{"hidden_size": 96, "vocab_size": 8192, "norm_place": "pre", "init": "normal", "optimizer": "adamw", "learning_rate": 0.00252, "beta2": 0.95, "warmup_steps": 447, "max_seq_len": 1024, "max_steps": 10111}
Each number is 200 + 30 x the weight over its row's rms, rounded and kept within 0 to 999. Layers, rows and columns count from 0. The size before them is the row's rms in percent of the matrix's.

# layer 7 attention value, 96x96, rms 0.0904, rows 40-63, columns 0-95
085,203,206,238,119,220,244,206,181,174,158,199,200,202,153,191,201,151,213,213,196,134,195,227,224,249,183,196,178,201,197,151,179,142,211,165,155,187,177,168,189,215,193,237,282,220,211,135,164,165,184,158,223,223,221,249,176,235,222,207,171,197,206,167,200,209,196,180,219,186,210,169,182,231,231,159,194,197,230,137,174,218,162,213,197,206,238,218,184,217,176,203,242,181,151,227,211
096,198,193,222,208,215,194,188,186,241,184,265,131,195,187,221,194,239,201,217,209,190,177,211,228,213,178,186,142,211,182,163,163,209,200,224,166,184,213,159,209,208,207,168,229,203,172,202,175,188,198,251,257,168,236,166,172,225,132,187,233,173,225,240,221,211,221,203,243,239,148,178,266,241,191,160,206,236,155,180,222,179,225,173,242,204,166,252,181,199,199,206,208,165,202,130,153
084,237,187,160,227,212,247,176,195,180,261,213,227,187,189,156,224,172,248,175,175,211,190,197,221,161,197,201,261,158,221,228,193,199,240,138,193,193,218,214,202,196,200,247,194,186,158,222,254,147,234,207,228,201,207,164,202,154,198,149,240,216,196,172,201,179,221,201,229,138,141,158,154,188,214,215,222,159,210,257,272,198,199,235,156,182,207,227,165,195,187,206,185,231,209,201,208
097,233,226,177,204,247,211,218,181,180,186,193,244,201,191,180,192,175,200,185,233,226,227,153,210,187,185,175,188,206,127,205,230,189,203,250,207,151,202,144,197,195,207,242,205,196,244,162,248,201,187,180,301,158,207,176,230,166,286,242,181,162,207,186,185,214,175,190,231,137,215,234,167,187,194,181,191,179,206,219,191,212,207,182,240,215,212,194,151,186,192,212,262,190,170,216,155
106,200,159,168,231,235,193,216,220,199,196,264,257,201,209,200,187,221,184,197,219,180,189,206,204,253,190,220,186,205,163,148,147,159,214,185,169,181,250,185,200,202,201,198,195,203,228,182,124,228,255,164,186,175,193,234,155,220,137,224,210,139,218,256,198,179,171,202,176,181,264,238,195,240,209,178,233,158,228,158,179,165,189,188,185,238,183,186,197,200,135,199,188,184,241,232,189
106,206,144,157,235,191,195,239,240,195,198,227,187,203,219,188,220,196,190,153,201,199,268,219,268,127,188,260,205,175,177,233,168,213,211,247,256,216,249,203,193,178,190,248,179,217,223,152,228,212,225,195,164,211,222,162,244,209,210,205,196,210,192,197,209,215,215,186,151,222,204,221,178,203,184,243,208,162,147,278,176,213,172,198,148,216,210,193,219,189,158,192,199,194,235,258,191
089,188,162,176,235,222,248,220,210,201,216,227,235,193,188,207,218,195,222,220,224,207,194,197,242,176,207,186,240,202,183,187,229,158,179,229,192,157,233,257,188,191,223,279,245,186,145,228,205,128,238,209,228,177,194,167,168,173,223,230,222,145,195,210,207,196,208,189,214,273,188,134,206,181,202,173,209,277,207,260,212,192,216,175,179,208,229,217,209,153,166,215,157,186,226,198,162
095,209,210,224,171,194,182,135,223,199,229,203,188,190,149,183,186,157,177,157,209,186,204,189,158,151,192,189,175,193,134,245,168,151,205,187,229,238,155,231,202,195,201,221,262,176,231,209,164,122,165,199,200,177,206,239,227,195,134,177,252,210,202,199,210,208,176,185,184,198,209,213,176,240,207,224,170,144,159,184,157,231,240,152,184,192,249,226,213,247,196,202,201,202,221,199,155
104,237,180,214,189,217,168,180,172,171,214,224,187,204,174,111,173,225,179,164,249,145,203,226,193,241,261,206,128,243,185,176,149,190,194,213,218,172,172,205,206,207,210,197,178,173,192,186,190,185,202,195,199,180,199,306,161,258,157,218,189,153,226,213,190,182,206,204,184,188,202,190,152,207,207,181,207,223,191,178,150,207,228,217,221,193,183,196,232,211,160,201,164,169,266,231,180
093,238,212,146,188,216,152,177,228,193,199,242,169,218,223,151,173,245,196,181,196,254,222,178,244,188,223,170,123,193,155,166,164,279,207,214,203,194,153,149,214,192,188,187,91,193,161,201,180,256,196,224,210,192,237,164,167,228,171,200,224,234,189,199,187,209,219,201,208,182,223,233,186,204,204,227,206,229,130,199,208,219,227,232,202,212,158,204,196,214,198,195,217,183,208,186,200
089,217,199,214,171,191,197,222,265,184,181,202,204,199,226,228,198,148,183,246,207,266,202,191,162,228,223,166,187,217,169,208,199,155,211,170,252,239,174,216,212,179,189,171,187,219,183,199,190,231,218,176,228,250,202,234,239,212,201,171,205,201,179,149,205,126,199,212,157,171,221,139,203,284,214,247,179,182,232,156,155,161,204,168,155,186,189,158,186,208,160,199,209,192,169,145,217
095,229,192,207,168,199,207,186,222,175,184,208,167,208,198,200,194,231,202,259,209,239,205,225,264,214,225,170,144,216,203,144,257,206,169,204,183,137,183,198,207,187,207,175,118,206,144,236,203,228,225,227,224,214,210,208,121,241,167,217,180,178,192,213,181,166,194,197,231,162,186,167,224,165,206,219,224,296,154,218,176,183,231,210,203,204,163,191,212,179,197,206,174,170,222,154,206
094,235,183,232,201,240,171,189,200,206,239,191,158,197,224,170,224,237,156,232,215,218,189,198,205,215,184,176,167,238,217,235,175,200,184,228,244,223,158,202,210,190,205,127,227,181,191,147,244,172,179,191,201,173,149,273,150,237,211,229,191,154,209,198,181,147,213,222,179,182,158,194,157,214,203,167,186,176,183,251,182,150,237,190,224,199,161,143,223,265,205,199,148,214,230,197,210
091,142,223,203,246,182,207,254,230,214,259,186,208,193,154,194,185,159,163,211,209,153,204,192,177,198,180,254,254,197,181,197,225,216,174,210,220,167,172,223,195,216,218,222,254,206,264,168,250,165,172,161,208,139,188,221,225,169,230,172,188,225,198,214,213,233,193,198,171,180,220,150,226,164,164,214,201,185,229,177,232,219,147,166,207,214,237,230,197,166,192,197,249,206,179,279,216
097,164,174,185,177,167,210,207,251,204,191,187,229,199,194,204,168,178,246,247,171,231,230,235,215,174,157,200,272,200,209,205,243,202,194,197,169,164,237,240,210,191,193,235,185,217,206,229,178,241,233,215,158,180,226,149,233,158,203,206,227,203,177,226,159,187,142,200,149,222,169,186,220,158,132,219,237,201,260,234,242,255,221,174,206,198,171,180,197,226,240,206,145,196,161,216,208
095,155,138,211,216,113,203,180,202,190,182,159,194,204,164,158,194,230,189,231,218,254,190,241,161,245,227,210,165,187,188,166,215,200,165,186,208,202,193,251,215,197,212,174,136,206,191,204,192,206,179,210,182,204,228,283,219,209,136,177,165,229,212,205,187,207,195,192,137,224,236,168,213,163,172,245,216,212,135,167,166,160,216,223,169,210,183,208,154,193,170,200,173,207,209,225,225
115,231,188,173,221,216,208,223,228,176,200,275,194,206,152,257,250,160,176,208,219,175,213,209,246,194,205,245,185,218,168,220,153,183,223,217,197,199,222,150,202,200,173,251,225,224,251,142,224,262,178,190,214,215,248,197,241,213,170,205,168,189,199,220,191,206,212,205,266,160,241,203,196,207,254,216,198,138,148,226,180,239,176,153,152,205,190,239,178,195,165,189,186,193,222,208,207
102,195,218,147,176,190,219,261,175,203,190,155,154,201,169,217,174,236,229,168,183,158,203,203,262,132,157,235,208,141,190,213,218,270,219,224,239,185,187,162,199,196,197,248,218,217,209,140,197,203,166,221,168,189,189,167,184,225,189,223,189,215,203,186,210,228,234,176,165,221,244,197,201,221,222,207,175,191,112,215,254,227,176,239,151,210,216,234,222,214,193,193,228,172,228,209,198
092,217,177,169,202,214,205,233,205,157,188,263,220,210,220,213,223,250,261,236,198,231,197,202,215,238,137,177,153,202,175,194,212,210,183,160,217,179,213,164,213,207,175,178,122,197,126,204,217,243,176,228,179,219,216,117,181,191,193,179,229,158,181,196,190,203,239,201,183,179,198,166,205,190,184,192,184,274,192,232,262,181,222,234,241,203,173,192,144,207,176,200,169,179,229,179,204
112,202,231,236,188,209,159,177,186,201,225,161,161,201,172,144,153,179,138,230,180,195,180,247,198,227,207,178,183,197,239,190,160,257,168,190,188,181,123,228,215,209,211,164,229,210,212,174,168,189,183,207,215,189,172,284,215,199,183,177,219,254,217,260,191,185,160,216,190,164,200,226,196,199,180,204,231,180,256,180,220,196,190,164,211,194,167,184,199,213,241,201,230,254,144,215,262
091,227,207,206,169,198,212,154,167,161,206,233,206,198,185,152,236,230,189,187,192,119,195,192,196,235,198,197,180,203,214,197,213,186,209,198,198,158,240,191,192,223,206,185,165,169,170,213,249,159,178,200,197,233,141,157,198,263,201,207,136,223,199,145,226,252,244,182,232,208,132,224,231,188,209,199,191,234,231,184,207,202,155,260,244,212,244,176,230,154,182,193,246,163,239,201,179
113,210,234,201,251,241,182,230,242,189,251,148,156,199,184,209,196,179,186,225,235,167,159,188,163,208,201,220,223,222,179,252,201,219,191,177,229,177,158,201,191,198,188,173,198,191,216,223,236,241,211,197,250,195,153,210,160,184,160,197,180,126,220,228,195,161,185,198,218,143,231,206,251,148,235,208,211,213,223,174,213,148,171,155,192,189,169,196,240,157,162,200,171,191,274,160,205
110,211,216,148,219,175,213,252,221,201,174,211,198,221,166,183,180,228,197,167,256,185,224,144,215,166,242,203,204,208,133,143,198,220,182,242,196,161,184,237,208,185,193,254,144,208,207,203,213,228,203,196,221,164,233,129,198,170,206,213,202,188,181,187,205,240,224,179,221,207,253,192,180,252,224,196,204,287,149,219,182,217,214,217,154,189,214,229,211,184,144,189,160,170,240,179,181
100,228,201,160,186,189,175,198,236,227,203,118,154,194,201,244,183,140,245,168,217,237,178,196,226,110,246,204,269,176,209,220,209,237,211,229,201,283,174,179,190,185,202,239,222,216,205,214,211,210,254,222,206,198,210,196,180,193,216,155,238,201,190,169,232,189,204,183,179,217,183,170,195,206,251,183,194,195,173,224,193,186,196,191,135,158,189,236,264,196,218,204,178,220,191,171,223
# layer 7 attention output (transposed), 96x96, rms 0.0924, rows 40-63, columns 0-95
083,200,189,187,240,196,137,188,192,227,212,195,171,298,225,176,155,244,221,146,214,260,176,182,183,185,184,214,221,184,205,212,214,269,207,198,237,241,233,194,202,220,265,202,183,151,207,199,200,184,219,226,189,200,193,219,169,237,166,182,172,218,183,249,228,205,166,177,159,204,177,277,199,177,170,241,216,172,182,241,198,190,223,182,178,197,179,136,235,190,180,250,195,213,223,199,218
096,199,223,229,197,167,243,171,204,170,151,148,204,190,213,195,203,217,172,207,193,160,223,192,265,199,184,217,214,209,226,209,193,198,222,203,222,197,207,238,207,217,211,234,205,201,273,224,177,226,183,168,189,212,195,175,223,179,262,216,149,215,181,170,159,189,201,147,188,244,201,240,175,159,184,179,172,160,238,236,208,132,169,149,153,171,235,126,228,211,256,158,216,230,220,235,200
081,228,187,202,241,202,206,238,239,244,196,232,230,173,180,229,213,221,192,201,208,242,249,209,198,190,200,208,155,207,165,131,204,206,169,200,172,183,209,243,148,205,230,131,200,217,154,173,188,249,186,186,193,188,207,215,221,242,256,230,205,134,249,218,198,205,229,260,218,270,212,245,209,214,198,194,176,211,163,175,170,179,191,170,217,176,192,193,141,210,185,155,149,193,172,196,243
096,207,212,230,210,193,185,209,197,234,174,184,236,234,222,160,205,238,185,221,144,198,241,228,164,243,213,149,236,137,195,196,224,188,182,164,183,249,192,165,193,184,220,153,213,181,169,139,192,203,213,210,171,167,214,189,190,233,122,186,194,234,240,232,249,200,197,213,166,226,168,204,195,155,268,232,175,208,196,160,201,229,200,215,159,174,193,143,225,223,213,148,186,250,201,198,245
101,219,239,182,195,163,183,180,176,189,201,187,218,206,185,249,195,177,178,181,192,203,178,189,171,196,215,145,209,178,189,218,262,237,170,218,250,241,188,228,190,231,209,232,200,197,179,213,200,156,190,186,223,197,256,146,191,188,233,215,149,244,169,190,207,221,230,219,186,165,107,192,154,193,138,200,226,245,168,225,159,245,199,199,181,213,186,147,156,227,269,171,236,222,170,204,184
103,178,195,171,208,187,175,236,194,227,183,212,231,198,172,198,162,231,168,197,232,252,174,236,140,227,187,147,197,208,206,192,232,191,226,184,152,158,183,203,231,159,145,149,196,230,177,230,187,193,167,182,198,189,195,175,207,173,206,240,210,166,216,194,183,174,214,234,271,199,168,139,208,221,204,179,269,259,238,172,164,190,248,238,250,199,174,180,206,219,196,140,164,241,194,189,183
085,250,196,220,212,203,146,193,206,157,169,147,222,173,192,196,252,220,162,207,205,172,187,213,192,187,189,184,161,156,211,178,205,213,199,184,170,199,183,172,213,180,256,151,184,182,241,252,140,243,198,158,182,172,226,233,245,244,232,226,194,197,202,193,209,164,220,216,180,192,185,191,247,195,192,259,182,156,225,199,179,208,193,158,185,203,166,173,106,211,192,131,162,208,169,235,214
091,242,157,194,224,256,198,212,159,216,205,189,159,190,231,212,190,250,223,213,201,228,213,183,239,204,160,200,241,261,173,163,244,225,201,220,186,156,224,147,170,232,240,196,129,202,163,157,259,217,193,190,239,222,221,181,197,212,181,187,170,248,201,233,211,188,218,179,209,229,201,194,214,187,187,188,174,207,253,176,192,170,162,226,243,201,159,142,235,143,220,192,202,185,208,215,133
102,182,193,172,228,176,175,194,173,227,185,183,250,207,231,260,185,134,156,220,167,228,167,136,211,186,149,191,275,207,217,197,247,224,184,204,216,215,209,231,190,240,235,224,178,193,194,193,193,163,205,125,261,251,236,164,242,180,202,230,156,244,177,237,221,245,157,190,220,175,216,185,206,213,202,203,218,220,229,215,200,202,179,169,196,190,200,167,201,207,180,191,252,240,160,177,186
091,126,237,230,210,150,221,217,201,265,166,213,220,206,194,229,178,157,179,218,208,199,242,185,215,221,167,174,226,232,218,236,194,135,218,167,198,206,206,225,162,180,134,199,208,244,213,175,244,179,204,168,241,221,181,160,252,181,238,189,206,201,279,151,236,211,204,201,230,216,167,175,165,188,217,138,234,244,218,204,206,188,203,202,220,189,243,194,236,193,228,175,200,235,221,190,170
090,193,239,221,208,228,195,206,180,209,243,171,215,259,210,175,214,186,243,150,162,192,182,178,197,197,247,214,198,243,180,224,211,196,186,183,191,199,214,217,194,220,182,182,185,215,178,150,244,174,163,240,211,188,157,219,188,186,220,198,209,246,168,150,214,213,197,185,191,234,240,248,173,153,191,215,213,233,188,239,193,230,228,227,246,270,210,256,206,143,156,263,213,207,232,247,122
091,167,239,190,227,163,194,196,197,208,184,181,216,238,245,194,201,109,151,199,207,157,194,177,214,190,197,208,207,196,284,236,183,167,240,180,194,251,197,204,167,186,205,205,251,221,246,223,202,177,195,161,201,196,158,216,291,202,268,219,187,212,207,123,209,225,198,197,181,196,210,182,220,210,204,188,202,192,260,202,203,203,206,170,152,216,218,206,202,150,160,246,219,228,178,229,209
090,207,213,214,214,216,169,178,169,211,193,202,247,137,213,211,202,151,228,202,156,152,164,182,179,188,228,259,184,240,239,182,226,206,219,191,230,158,217,262,132,229,179,222,179,176,249,195,187,228,183,188,222,253,207,173,255,188,210,183,173,239,166,218,177,237,195,148,214,176,252,205,193,192,252,216,177,213,223,176,195,249,192,219,186,198,258,237,212,164,184,216,253,199,150,215,203
096,205,144,207,184,209,181,130,160,147,196,203,194,144,175,190,230,245,187,180,195,216,180,262,166,186,221,172,218,180,181,203,167,205,189,245,229,225,249,170,269,224,267,188,167,187,146,232,176,202,217,193,206,168,209,235,177,231,147,243,222,187,193,243,229,192,218,230,222,174,207,249,221,188,224,224,168,198,197,188,172,176,182,238,180,226,177,168,214,232,230,176,203,194,216,140,235
096,227,195,187,199,226,227,180,185,179,245,174,177,188,209,240,210,190,211,188,261,151,208,210,167,197,210,181,108,204,199,229,173,172,208,180,213,182,206,167,278,179,245,178,221,258,230,212,181,193,170,207,180,155,187,222,192,215,214,163,231,204,225,151,192,214,212,286,239,186,164,133,229,214,202,225,203,198,177,159,225,161,194,237,213,173,223,232,171,176,208,233,154,192,212,192,251
095,177,207,187,173,215,170,216,185,197,200,179,175,218,211,233,234,167,150,233,202,177,197,193,197,190,229,167,210,223,185,223,195,177,232,222,216,211,197,215,234,268,240,211,208,200,196,267,188,167,203,214,205,205,153,174,202,207,231,217,253,238,160,193,210,223,157,223,237,191,214,198,265,267,148,174,208,237,260,189,203,256,171,198,202,268,195,200,240,163,200,240,236,170,217,179,120
105,157,189,178,209,198,165,184,199,239,200,190,210,235,203,146,137,272,218,150,222,242,214,224,203,174,196,155,248,196,233,189,211,205,208,224,169,217,198,204,155,168,187,144,208,208,182,182,221,133,174,208,179,200,177,200,134,192,221,232,167,211,199,167,164,185,184,183,209,203,155,213,159,204,168,165,228,241,199,204,201,180,250,237,239,180,194,146,219,209,172,128,217,266,187,202,212
097,175,156,205,207,190,176,190,243,211,193,262,180,188,198,135,136,236,159,191,247,272,233,227,189,223,172,188,216,230,232,214,180,170,267,192,156,202,199,198,214,178,144,187,149,198,212,222,189,225,223,170,222,231,206,205,225,199,202,207,228,179,196,217,213,184,175,210,242,196,153,156,205,180,180,190,256,226,246,193,145,164,226,163,214,148,227,167,261,214,192,172,169,203,190,207,208
091,175,251,200,239,163,196,175,264,267,189,179,234,196,190,195,194,178,188,218,204,184,212,197,223,181,238,167,192,185,206,249,171,176,209,161,196,201,175,253,226,182,184,172,235,228,267,208,176,243,217,184,226,162,177,222,212,248,267,198,201,217,233,128,191,197,202,223,221,266,186,227,178,191,208,202,271,177,200,187,189,220,199,161,192,151,250,258,169,198,221,203,236,205,179,214,181
108,158,176,226,174,176,234,168,181,185,222,256,181,164,223,256,216,192,227,158,201,147,174,190,171,178,213,257,207,251,183,187,221,165,228,231,265,215,243,227,206,261,262,247,169,213,187,184,234,177,210,187,186,218,205,190,201,191,171,168,186,186,207,209,204,238,194,183,233,145,203,238,188,190,213,193,124,198,210,179,221,196,170,243,175,241,218,184,249,211,195,256,205,176,239,183,229
091,210,217,172,245,174,194,259,212,212,157,207,206,205,222,189,162,146,161,223,160,226,166,208,235,189,164,220,227,152,206,191,201,269,175,218,198,237,196,162,209,213,210,180,229,169,180,191,154,243,258,188,239,190,241,241,209,182,198,234,193,153,208,256,221,156,187,155,193,213,268,238,200,221,235,181,239,169,191,242,163,177,185,170,140,182,165,225,182,220,225,213,196,199,217,194,237
112,185,211,227,176,154,210,137,172,136,215,224,202,144,208,166,224,209,154,177,139,180,181,218,263,198,247,238,252,192,221,179,191,193,208,224,211,227,211,200,187,219,202,198,196,242,152,166,213,171,214,170,228,224,242,234,220,171,244,246,168,212,144,154,203,194,210,218,199,201,219,203,169,200,195,231,170,211,198,189,182,209,200,210,160,211,203,221,182,202,147,208,291,197,140,231,232
103,172,199,213,213,184,160,186,215,195,173,189,249,224,217,202,227,176,130,238,208,241,233,221,235,232,171,161,220,171,222,261,186,189,202,181,124,222,200,145,208,170,194,166,203,205,189,218,208,162,194,167,208,228,226,218,226,207,183,266,211,207,269,186,252,180,173,210,230,211,158,174,218,166,161,192,242,206,200,217,203,208,191,203,257,203,209,157,180,200,220,119,212,254,174,220,169
097,155,173,255,193,243,209,233,199,196,232,247,162,223,207,170,218,254,191,172,197,239,251,199,214,221,173,224,171,258,218,206,188,132,227,185,171,122,177,222,155,151,158,175,176,228,177,185,220,183,149,192,202,259,185,203,234,185,219,235,205,166,218,194,165,186,221,237,167,224,207,157,206,208,174,228,195,199,189,202,206,162,234,205,266,225,209,199,182,214,143,182,175,193,161,213,208
# layer 7 attention query, 96x96, rms 0.0972, rows 64-76, columns 0-95
090,205,237,201,153,221,178,151,196,249,189,162,237,207,158,245,211,162,167,191,201,218,224,105,235,180,213,261,170,230,174,195,214,209,192,167,209,214,200,192,226,200,193,196,162,180,206,171,158,187,187,234,189,178,213,178,207,207,223,162,155,261,222,246,205,197,278,232,228,173,192,243,265,169,195,197,207,223,191,154,199,205,166,190,177,190,167,224,218,190,207,201,197,207,218,145,141
071,142,157,201,250,198,230,265,197,201,209,206,218,235,221,199,207,235,240,239,192,203,213,225,144,210,155,138,228,207,263,198,195,156,225,270,153,192,217,199,198,199,192,238,246,183,205,247,239,213,180,196,196,246,201,203,186,192,215,246,223,150,159,173,173,187,143,192,181,187,247,165,164,192,217,217,208,182,262,208,182,201,174,230,200,196,232,193,184,161,206,202,204,180,204,238,251
091,219,136,244,208,187,234,254,199,178,168,223,175,187,252,212,168,254,197,230,220,186,266,273,189,193,206,169,250,180,213,195,187,199,185,247,178,155,209,189,186,222,188,221,192,223,196,216,237,205,172,191,210,240,250,196,195,188,204,202,235,148,224,182,232,237,147,177,216,204,210,163,134,251,214,199,147,174,243,205,128,235,210,201,221,213,228,201,188,183,173,203,172,193,181,232,223
102,262,279,145,206,172,222,158,204,219,178,117,176,185,229,226,202,191,208,212,201,200,187,165,235,202,233,196,167,194,186,231,238,183,207,136,205,184,182,180,175,185,264,173,160,185,202,192,175,223,173,160,239,167,228,181,209,241,173,171,202,217,192,218,219,189,167,162,170,228,177,236,193,165,204,214,146,226,172,203,258,208,213,238,227,219,223,198,187,159,177,174,252,187,196,234,158
069,222,250,179,202,179,185,116,202,255,151,132,208,253,171,223,225,172,187,167,232,219,176,171,231,183,210,198,171,182,177,222,190,156,234,161,235,157,140,177,171,226,233,194,163,200,199,160,186,211,196,170,220,177,258,175,185,233,201,209,185,204,198,200,226,190,197,186,169,251,164,256,213,143,224,193,167,209,181,190,234,216,208,218,216,198,205,185,146,179,170,182,225,199,209,245,151
085,210,190,241,178,192,240,241,157,199,190,245,248,213,232,153,174,219,154,219,193,205,216,233,195,150,152,215,208,155,220,256,201,174,219,240,206,181,188,196,192,191,155,229,210,203,204,184,234,191,184,200,181,224,216,244,186,194,222,230,213,169,189,189,234,247,178,222,193,159,152,155,238,233,214,210,173,255,200,245,135,215,139,149,197,204,222,196,243,190,213,243,226,135,181,169,230
088,196,212,204,203,208,186,153,185,253,190,82,188,212,200,244,196,198,201,230,178,205,181,186,190,208,252,183,205,217,197,222,231,192,178,168,214,134,202,156,232,196,254,161,144,175,194,216,187,215,197,167,232,123,244,167,214,215,144,214,212,222,211,216,214,183,183,234,181,181,153,248,189,130,180,199,142,175,209,163,226,203,234,229,232,196,179,187,199,193,188,184,214,208,195,209,177
085,194,212,213,187,213,157,120,252,264,192,133,214,210,189,244,229,213,219,222,194,219,223,174,164,204,253,190,160,226,215,210,193,239,170,203,208,171,169,197,219,201,259,175,188,211,201,232,140,187,201,208,180,183,230,177,188,214,146,189,197,232,175,187,180,173,145,168,146,191,227,238,188,169,205,213,200,141,207,168,253,166,265,221,237,190,165,209,180,209,185,179,179,243,216,218,169
094,218,206,229,169,206,154,166,265,300,160,172,206,193,232,202,231,251,204,239,214,210,231,187,162,184,248,190,208,238,216,184,213,212,161,175,239,196,168,211,199,215,225,188,243,210,222,242,199,177,240,185,160,294,186,179,212,229,207,229,186,179,215,181,247,218,178,162,212,215,205,191,253,223,200,167,216,155,173,164,226,222,241,202,219,219,223,187,178,209,189,213,170,247,231,207,174
105,190,226,246,239,163,196,210,233,246,203,161,192,239,200,199,200,223,194,218,146,217,135,207,204,215,199,181,176,250,222,170,213,196,227,174,198,134,190,163,232,239,202,167,165,167,231,208,172,227,198,162,225,199,196,217,166,211,145,237,206,222,169,209,220,205,169,179,147,182,236,258,234,186,211,227,208,180,176,175,183,203,222,222,260,156,211,180,160,251,192,291,188,215,168,217,192
093,186,231,128,206,198,174,206,156,170,190,196,175,158,230,164,232,178,237,250,167,205,156,209,195,161,169,194,200,213,223,223,269,189,123,136,224,207,165,152,230,141,248,192,233,196,213,175,212,249,166,198,224,205,147,183,184,129,180,202,168,209,203,168,212,241,202,197,215,224,216,203,185,230,192,135,196,188,203,200,214,228,230,193,167,244,209,200,232,197,231,181,219,216,208,206,214
116,202,236,135,152,192,177,183,173,172,186,198,248,187,212,148,200,202,270,252,188,212,218,207,192,129,189,191,175,238,221,204,216,147,138,140,250,205,203,210,217,193,162,203,232,181,190,205,209,162,181,184,224,216,168,205,218,155,191,204,171,196,229,164,187,242,249,172,226,241,137,189,201,237,233,164,138,171,212,209,217,180,211,173,172,203,198,207,212,197,235,215,175,187,258,213,216
129,223,229,201,154,238,176,189,192,141,237,183,145,170,142,244,204,229,207,182,189,236,173,171,197,250,181,200,187,153,216,188,193,207,163,183,157,189,151,193,203,146,191,226,201,184,147,190,222,246,194,175,178,207,201,222,149,223,229,205,229,194,213,245,217,218,209,209,182,238,176,178,231,150,269,239,221,207,142,185,258,237,154,227,167,208,218,230,227,180,222,212,212,192,201,155,222
# layer 7 attention key, 96x96, rms 0.0938, rows 64-75, columns 0-95
067,205,208,191,179,158,195,255,198,189,199,258,239,275,187,184,210,167,250,191,154,213,206,283,192,181,163,229,284,189,205,168,240,235,184,225,191,157,201,188,243,133,170,236,202,218,199,191,259,207,236,187,191,200,194,206,156,189,202,244,184,152,234,202,203,254,198,194,235,190,229,219,199,193,207,196,199,199,182,183,177,209,184,200,224,227,213,167,213,224,174,249,209,253,169,210,165
069,210,115,168,193,176,213,205,258,178,223,261,179,231,117,210,157,232,230,201,218,209,205,241,213,209,187,255,239,208,157,193,171,262,230,200,157,186,179,156,212,204,209,208,204,232,179,209,172,223,212,206,222,182,216,200,185,226,244,201,205,171,240,160,164,239,222,163,218,223,240,214,190,251,205,203,198,187,223,258,151,187,183,210,223,176,186,206,171,208,215,227,186,167,184,251,246
070,195,182,145,182,189,292,183,255,188,217,234,239,166,152,181,192,182,210,227,174,207,200,244,166,192,213,223,216,202,183,186,189,256,211,177,162,204,223,190,218,216,244,196,215,113,190,244,161,204,228,196,203,208,233,191,169,236,201,227,207,187,230,225,173,223,223,274,216,213,215,192,190,222,194,193,223,247,179,152,138,176,177,191,209,170,216,186,204,212,217,241,177,131,149,215,198
082,245,255,181,198,238,172,206,219,227,153,163,148,194,254,219,220,198,173,209,191,196,149,170,214,236,181,155,124,207,180,219,206,125,185,182,192,214,214,163,189,171,188,182,217,121,209,147,210,184,167,208,229,195,196,244,224,208,167,167,227,184,172,203,241,161,166,173,186,159,203,189,217,193,202,251,163,212,221,200,218,232,256,180,162,204,179,212,232,164,215,170,160,213,193,177,210
066,199,193,181,152,255,198,158,213,226,183,195,196,221,243,205,197,194,207,206,207,207,228,129,187,219,185,181,218,217,144,206,191,128,197,200,202,220,232,149,128,211,271,192,170,190,173,184,206,212,200,198,190,171,249,178,240,214,254,188,228,177,214,187,167,198,159,173,207,207,195,224,200,168,213,249,187,185,209,240,230,238,203,188,178,168,200,261,181,162,253,147,192,219,179,280,209
084,172,230,180,226,201,205,204,203,205,206,200,181,181,186,170,234,190,194,237,135,217,233,235,195,191,196,165,181,189,220,186,201,275,166,177,231,179,219,182,236,187,152,256,220,93,205,188,194,161,199,190,213,175,195,186,184,232,173,221,222,205,196,221,244,223,180,267,188,190,209,164,241,237,195,195,163,193,212,149,180,175,137,204,210,192,193,149,196,215,193,288,166,176,205,165,210
069,244,128,191,187,237,187,207,158,179,209,205,254,223,203,210,156,154,185,168,206,175,216,206,233,224,171,242,200,210,167,208,225,230,179,197,262,205,197,163,134,242,257,270,203,183,181,137,229,209,215,226,199,224,186,186,226,170,238,194,198,220,172,122,185,219,231,145,229,212,195,186,191,199,182,220,190,205,188,180,184,195,185,158,177,218,198,230,210,160,200,203,246,131,223,189,202
063,195,135,191,230,204,209,214,185,232,206,267,267,235,192,181,215,229,194,262,201,204,204,171,196,244,169,255,200,161,173,172,187,224,233,211,227,202,182,184,213,199,234,180,143,254,207,190,236,176,222,211,200,191,168,217,182,211,240,238,162,213,149,188,213,215,216,153,269,203,163,213,178,187,193,203,217,177,153,189,176,236,141,186,204,253,204,196,177,227,189,190,180,114,219,203,202
096,162,209,160,211,186,208,202,248,211,181,222,218,180,157,193,208,264,219,239,165,225,227,192,158,240,213,218,181,177,218,204,182,230,227,148,221,178,186,169,244,176,205,165,189,196,211,235,226,184,220,160,183,160,191,214,155,272,204,258,180,198,229,238,221,274,181,184,178,199,251,204,249,208,200,216,245,178,185,200,134,196,192,241,182,198,214,151,196,202,171,226,123,173,217,215,200
106,193,199,210,248,195,198,213,188,192,188,192,193,215,189,194,175,203,190,214,162,229,138,207,196,205,213,214,189,194,216,198,224,245,157,171,232,173,200,180,258,223,111,225,179,125,207,219,176,204,207,155,202,169,211,191,175,207,195,232,209,183,193,205,240,218,169,278,157,171,210,204,205,193,204,217,178,203,201,161,179,188,228,214,226,139,205,169,198,228,191,294,161,129,195,152,254
119,234,191,208,213,196,218,192,206,99,187,150,188,217,166,236,240,157,219,144,207,209,162,226,140,228,204,226,216,240,198,191,215,192,199,187,283,206,199,205,225,190,201,192,213,228,226,163,198,209,211,228,214,185,192,167,213,156,174,191,199,218,289,171,211,260,178,217,135,215,255,201,211,160,188,221,232,218,212,186,189,186,242,250,215,206,199,217,200,189,164,175,188,237,172,165,200
127,177,235,166,171,183,253,205,187,204,203,187,192,155,219,203,270,210,233,153,162,177,214,137,205,156,204,177,197,217,206,176,209,175,227,172,215,258,193,185,206,165,202,197,219,196,223,220,240,154,217,252,225,182,212,187,243,102,144,195,231,221,252,218,154,212,223,170,183,219,226,193,211,200,183,169,218,159,177,159,202,173,241,211,197,193,204,221,176,210,168,169,201,271,228,234,195